Weights of a small transformer language model: MLP 1024 tanh GELU, a variant of Adam for these matrices.
Each number is 128 + 24 x the weight over its row's rms, rounded and kept within 0 to 255. Layers, rows and columns count from 0. Numbers have three digits each. The size before them is the row's rms in percent of the matrix's.

# layer 14 attention query, 256x256, rms 0.0474, rows 0-95, columns 64-95
095:084106137114124129114114107119171101115111094148161147141119088106108123074107115126081137123127
094:135167161095144149121173079132176113104083141110116137144144117109119154112105099111121154117140
108:107099132173092174096130136178126118099093162140128143143112109149150131118131109088130144117151
096:134095130137117146099104123132145125118069172164131123133128125115084142119155127140109138147157
075:152139158119163118140101133086116129101137079118129133087119122145127151109163132166161123136081
106:121177130120138087128118144108181105153082155097140141160116113120135112138103137095126133110129
096:125107128148092124132121135130121104151148166149114128142135137102091122137108144159103115130137
114:145138144151111103124138088079110128147122124120165126157131124097122133130150125105080171085125
110:102106161153121119142138147105087157135154095124130118123084136133126138144098148174142122117131
110:122100128117118146138109117119087130092155097120149101123115125112105125137108111158105138135127
116:146165163110156122166126134124115148118121119117124124111154126114179159124117118125142121101115
117:114163119176156171134144085156120163102153105145116117106128108106110201159149100149120071117139
099:118122067158105147117115133133124128115097170159107111133121134154116156102122125127148121126163
093:122161146141121147141175105098179161141098131092150123139126107109110158094106137112109154088134
099:145137085118169123115146121134133160103103101123167139096114128154154098138173126065126137157119
095:109126099140146103162118150115135100160134096142144137175136092134135139189090164148118081161106
118:159080094163123120103144157169141159089105134102123106116113110176126139120149127115189148145120
095:130120077092181125072143125158110148093116147095122156092146118144162129132161109068145122152127
106:144154126116133116131126134129158152140088088114139165156075117149110155107131158148169112116144
111:094164128127146106179092101125165132135125105127169157108150147111124147135143151170127118148122
110:122141163138109166168087161139135119052088146132109118148157116112174143079143105133161165101119
068:140104137083125074107077143097091161117124110091151142097138130120137132089123127134173117121130
097:102115136102122174141103142102143096125137132169119097130149149089088145157114124170084120137111
084:102125130113138123103126099148138111161189114121136138123131146113099128141129091105061118127117
100:154107070133136129083198122131161150148152146092132106112140137130100076116103135112110123132170
109:121082133155128188154101142105133160137112139163118114136155139146094128101114153139134132108130
086:115134120141121101113136115101138088155149133141119150164140133113146115152108143139103121106119
097:110137170120126150112107165107124083144138135143116171136103110114147108132094091119122154114152
091:096090132167105167131136092132108137111151106147117104103156154127115144122132157152091132144116
088:142131146118125110151133124108135145129126146109139122115113104143162124179112113088125166094145
109:095140089134117104123146121103121135177138112149162158125125110126136122148100150135107121129158
107:088156109094155122168109102095131120133109118129164140109183155101126139193159128146104130135096
089:105113144127152125105121100123146119126151133136130134166150122075097194142139121137118121099124
082:138092097121111122133136135095112097097163116124123099138133148174149144140101138129164104151109
111:120145097132141119159105146072132114148126091153153112149153133137089132157117130132130123120118
093:157112135087089129149121147120107092108078193142100121110107201158140126137113144133104137143148
088:097136169111127103158112112117144123128141119150167132129095127105118155105135136174105101154096
088:151135121095161101138129176131141152126127121085171125093171115165136091128151102114152164162116
091:167124133115162116122109153129098140076116125137165173143103110133142108048142092098135189125130
106:100080100095125186099114128112130106144110172162104107126141157101100120138122128140080130164124
091:149122164121116143135120163158089146123167121127141143111130153136112084132108159112143163111133
102:128163118113147112128098133147135126133142124111105125105131163173136109142136144114158110193143
073:101144123151130145133166105110146125141109142141124150188131088104106128146092164131069124116143
101:109147118103107124124128120144108126122156122111164166100112099151188094134080116096122122119137
096:110153147189130111135148119155154127156116185112104111135138098095151172105160089117145117117120
101:148121131150107168126131154182124158115133130130127123128082115137140096063153097112122168129163
091:123179187118146148123141071136145136091142122131080094081091112150180136131121123106132134135108
122:130148127143116119153150113095139115192143121137131128141081145123137116162141133133103134132133
105:110108062101146131096126119127143139086088115135184149119094108112124123106134085106091150151133
077:118117122125092140104158135157096102143141143115073115164122153139154108133105139092117135108141
113:125126106162112102130140143124143120106108122122153125155111116128170095073150114104126148134115
094:143137162174116118171093124136119103173142115140108112136176150129141151167142159144128127139112
084:116085121131078149143139111124123104146144162117084128172133132119135111143066163174138118104151
094:104144118110117093125124108127174112138139080123130158118129149134147165125145142127096139137088
103:102124181123135151158090134143171096126126099152091122135158165170109163145126161182137120155094
109:110139125155150132101118084110136131177121103101154170120155134142132132142135126076146128100134
090:153107171136103113167122150115107145128122134123140114153133148110139124139140131180140159101147
127:124142155118114116145122156162111143122164096155142151094119125116113152128122140186134097117165
074:139134158099152114141131139126105122072106124105125144094105130147158128098115129131153169122122
092:126112140126079160149123124115099118100108109147107128150126112110131124096097145174074162109122
103:143123071157141155126126119111155103133130122147123108142175188154093147168110149130115128156106
078:101097120127107188137159116138159098122101162137109108156094146138116154135105136115087150115126
072:120094107111094136109127145106174132124090142112133094144127164136080143150099151122140139128127
110:151154124097117113177150137153120120107138135140101097108123192112128161183115116153119127130137
113:151115086133145194106095137112132134120114129139115128105123170167113101130129144089112117164157
075:136103107121148092113109146119095138165165079142120152133098111115134137124127117137163091147104
081:146127101108175138138108146112092140124133094142134143097192135137137113153161115143148124145099
107:160105089161074066123161117103130112117149132117155093155090140148101118125135113126076183094103
114:114162130129161118125098131157109132149163143159141148107148140151120129125150141161187098169125
090:120106110136159128100112110220134125117143148132112137137143114123166108126126111081155124131116
124:133124111167145159126126152139152102152144141138091115165094108167103131145140130141130114148176
087:161116142081158087143102121163103138056141125088159136082154158111151103110162090150164150120131
080:154127142138158124146118142118095171148156071131152140108129116161141141121134127153169113115101
088:098162128115152132107114095128148087157146155106134110107136132112137184148146117102126100124124
094:129138134128083138178115121112080117125152086160098111129117136129147173122116145172127078112107
087:124116151131162159144100155143145146108126100152133148103128125121151134139133135178161133114141
086:126100079117122117124112167130132078112126140139118137164103141144106106132124171125090106165100
111:166157145103142151123127111126142100102117143111098126118121128142113085109099131114133134138128
114:076099098136087173101127126120133101149105167164137115137120146100124140153124111117076115136117
099:134097111140157174152108139110153166097101165096107126111159136160140109108129164104141140162127
111:106111126122132131111124136083144118193120173120121117138120166147087139121137102103139118120127
100:116147107130161093099125130149151129139089134107170169142087112153168131120161104043128160118129
108:111146137152144094185104128147160139133127101113158135115123116173143124147159117141147134124109
098:111168138120092130141129072066157141139116108091153103133143128110102140118107134158146135096137
112:138145168107107127138127124148087123097153141081114130090141118137140099131110096112108161100132
111:119113079122161124093133142178146125146138167109146117124108119138094093133132101099136142159180
090:127127142140120112115146138123140138157118131163140152131114129130121132151137119112147164101105
105:155113111170123168113137133100121152106118121111152096162143096140101142097132152098114148117145
112:135134118114146136111146160095146156121109125134131110103102113117135113114127164138094118166105
110:170137167168112098133131134120133117146163116117101146134104144123129098113125137162137129131148
107:150109058111143119080151078144168145113105141131179148120122101138122116084121099092113114152141
096:089143142088168168132153100172157127124095109113130175104174140127149158122122117116130132123118
121:162182141151143142165132124089145135159113085135113140143162166139079150152142165107128148143112
114:158148121159146132128104138145124103148062126138132175177151135117149135138159140113129159116122
077:109125148110141184169122125115139107130130110150116111134088115137097129203136092109047143128169
117:118138157143161101161118095144128135155141106156109137131109150144126149181141134117127132131102
# layer 14 attention key, 256x256, rms 0.0445, rows 0-95, columns 64-95
091:103088111099132133143061162099083136072098107138175102122135124146126133097092174125109125106171
095:133103164085102099118126153108139145110092140128131101135149105116121159053110121093120150089144
099:110149125121130170124133115130153139105130115141162137118146113168160157103123113148150110156201
100:123132068123118173136157119106101115153113154116150163106151157141116147165128095127129126129183
076:141127118126106093121115113139103135124151107115159155134140120163127172132086179137098139163185
103:146144130091131108105089162117111129082076097120119104163150098106121134068169131086115096095118
098:128140120124147128130076162138135112086145182101130125118121126157120113165157128108132106125086
113:130142093130127150090140104100134144113105146127131127137095123154115112118146122074142132140138
110:162164104142122128147161119165107144163182125130125114094109157125143133208123149136108116135121
113:166119105170116139132165128127116150158174146108132097085105140144148109148123125089146120123133
114:090143178134111100124116150128131116110135067139086130118186090085115169113164122145128143130131
117:130127121114090119153111096093134159155122163139133150118172121131116137112105153171071133123134
100:123118139081136132125117149113105123140124111145137162093124147151143162171130143145142106147131
096:134111134111113171118157159111137158133119101126111103139140105038117127092112135132124142099139
099:112083138092127143116174103086122127144124107157149136148133135082114115070076116123062168130203
097:124109110104141060129121181162146109099118135121100144122136116191154119125126153129153136089099
126:141109136152140115126132118136187149137121116165117181119105159149126157150135119147148117154168
097:118131152132098115145144113115137114137109116158158163122152153111128162108094108127090157148171
098:116108119107125108133124173137143142151080104133081102111173117097086132075142131117137115118108
108:103146060122152162166119143145137108144120135130105139106135152070117071204153149178096115122098
108:124113149094142155088119163136136132108129123108120144103166103121143170115178128131150107133129
071:110133145107121114122092135157118118111143087153142145161128127136139167115104154138091135167168
090:123140089096127113122098162107098093085117145130158158126108134178149145180094131139121120145148
085:111090126165123150160142110153148140109101127116128098150101111129133091129140160124155126107088
105:137081147136086125123095130106133129116110152151154137137098144113117125099102142138129159120145
107:122150131135155152175109154100103106118133115128107132105132124102087137166120134179107166140178
081:119123116148137119125118147113140123093105105087077117141115121122119120134145169095139133075121
097:134176129107130119122113118148129143105143132122121090123093107123173151157128131108197125108104
081:107159127153138191143135108103130110136162145133168157098141140152141113134088115176096146151192
091:130143166145091129140190103115164119145117111152131118150137122106127102095156100110112181127152
109:091137102124126122153140124166124110134175113115125136124145119065134112155117133153087141104146
103:092161084105122132142124143145126106135106130120107151123117115086131113188152130141133115108079
086:121147099169101115138130093118152117096107147108119122167114092142127132129127149135156181083105
077:115107165114121075115150109121112101145135131141147152153106134184142123148085154113128145158145
113:135094105071130073131119148100116110089109117118113160123137131143110157148135159121134193085135
089:081180127085147159131137124126092108158096132134149150164120155131128103142121085134091141139138
083:122107097092106085130115150130118121118147093135156126133145153150113135151082163134077122137134
095:163106079146112113107126136124118113129146149148180145118107187138120096122137098137131163121110
096:160127120122141130131159101121145152139136107129152108083138148138114127123122117087094165136157
098:104147086126114139149118134112085082140117144127143154122115149168151139209114099135119131155156
085:142168130136161135135152117132152142109153113115105122135140138120131139155148063138164153110127
102:135147134136127130154163122121166115192123134145091115138120150066129114156133119140154120110081
079:159104131084127071151098163106143146093095126106084105102153100117144144089157154093148118078112
101:129119176127126091108136125163170166126182100096117124120140099112122132080106101124173094075137
097:121121169120143166127097129103131116087116150137154113144148123131117136109117173159083134137155
100:150103119177116162130139072130138163143130129139147084125122129098102132090111122156116123153136
083:150142146129105104120115099121122123133141101143174127123159117118147172118106151126086145125174
125:161129078143134156129162113125121114151135155116143097134099155093083071172137123149099139104136
105:109108117098135146122147130085104143142093133137166144085133155124127102099130089105089157142163
077:132128158157181110130150112134130120124103158123103103135098125131150111104175080097144130108092
109:143106102116191157111126143120092137093091159152152127100132121129176113146175147127090126139116
092:130158080172191185147086104147139105138126156108091122161131121115111101156193156153150112131100
085:107157137149120121128149111160130136126125156107132154142130109169154091103136135093190132139115
096:101101139123151101109116133123141135099101115128120116133127090096122123102117152100106122146096
100:128142095121119096131081160146131119092134129109127162142129104190145156170091173162157088118127
106:095122131165119147143138101124132134100136099127132110156124117074117112125130146123143115118159
088:134123097122135126134166129171150113145148152104096124093144128127105102179179080136115136141096
123:091151110099126096131107134173152132128142104104107116086173124106145135133114109157140090110079
074:150163135095137106118101129121131119103110093157168152070139137127137164173107138126065128151159
090:150143171103153136135140156135067119131128165107153152098124160153139126084134112108116164145149
106:134098111091119119116120135099138140133110156125118180148064144147124099163094146124182106130113
080:129138123132160128164161140112113144140077129108081114127137100121131134112180103096147134098117
074:152092149154144136149145156107121141140091141112089092146103132085102084125172097116129120102092
110:105138097080106117133126098142148122175084146148115148132148160123155108169134125141073137132075
119:141160093098144181159151121099103122165100139141147149128097186092141101181134110148133137156139
075:098130132135108087128127118130136117122153086162143150140132128153142171157079174144092130184144
081:107132122093114094120073169140134091094121129143151171132122137159119173146089115165098146167151
106:147097141114121152079142106123131133119114114136139128135092142156090125125155131108145127126153
116:127144097118141103137138158171137106169152133113139134103130180142122103155095138157168100119071
089:119155149170173175145116122134145124104119116141113129116138124124161109117173124132167112128083
118:161118122111098138149150131127160113135088135127130136133134169118098123124108137149161139084121
086:126133131125108140137130086158158130121145110156173150107122154134128142120139109128127154132110
085:122100101110085080119121162163116118127166107121168139113144134173109158129082145152091172167197
085:073137110138112128151089106111136121116154109142148105156132134128171139114108181136105127134142
088:108120147089134087130117151152097120112138095108125157134151095152116150158101149148106104168151
087:102144064129137126123122112172132130137149084149153146085122134137169120161131134138093165153150
082:128117114074134088114085136130128119108088113130123146143129138175150138137105143108123098145131
106:140118147093127091134084130132135145087131131124154122122132121137132176089153122066157105124142
122:086161116132151164115133097108097106100144119123113151122093119170141125186113108121100113155171
099:156096152103135116157126130104115106115123123139140167158113156094124114092105121153068175145173
112:081099119138088141157105144125092122138104128124119098168119131156074118143115137143132106146132
093:130134148136150147138148095112138139128100097144114105126130120089119118083177124101115136090141
098:169120092133153162137115126153130152124125122136147100128133127105098098124165166170121115099098
099:147105111163111132102114139117107147120142122105127132152147107086118135109138133117166159072152
114:149140170146121161161158060185176122143126120136148102137111147102113110128144104098136157131126
112:136085133132093153160150117108130122142122145157156114126111212116121112131107101146115176107131
088:149144136140154120115142137136150146111145117122107136137128109115097094119170076106141150117135
107:173109121113104153111142147080123146143119151132152132102131160147121148103131129124131135118169
110:169135130110122107086116135110100126118126165124161103104132149130147145119118151087117109150103
117:168147123142134153116134097161138125127152141100148122139118139106146128092125150120142145135109
104:129064102080137114137088143095121160115122137139177146115146135170114123099120143106137142126160
103:065100123120130129136120136145143125117106130143142133121166096097159134063108122128136141115139
115:161121092106130143127147114111137151148115139118104121160099127095098114139109142130139117114125
110:073167096138139147130155120149165123132119113114067137129158110097116128113156106095164124135157
076:171147132126124149151159126105156160130145151107107121128153154112116117125178084111124124094115
108:115141101147148144165135071132137137152121099147084122139119132112108120181123150152105157123140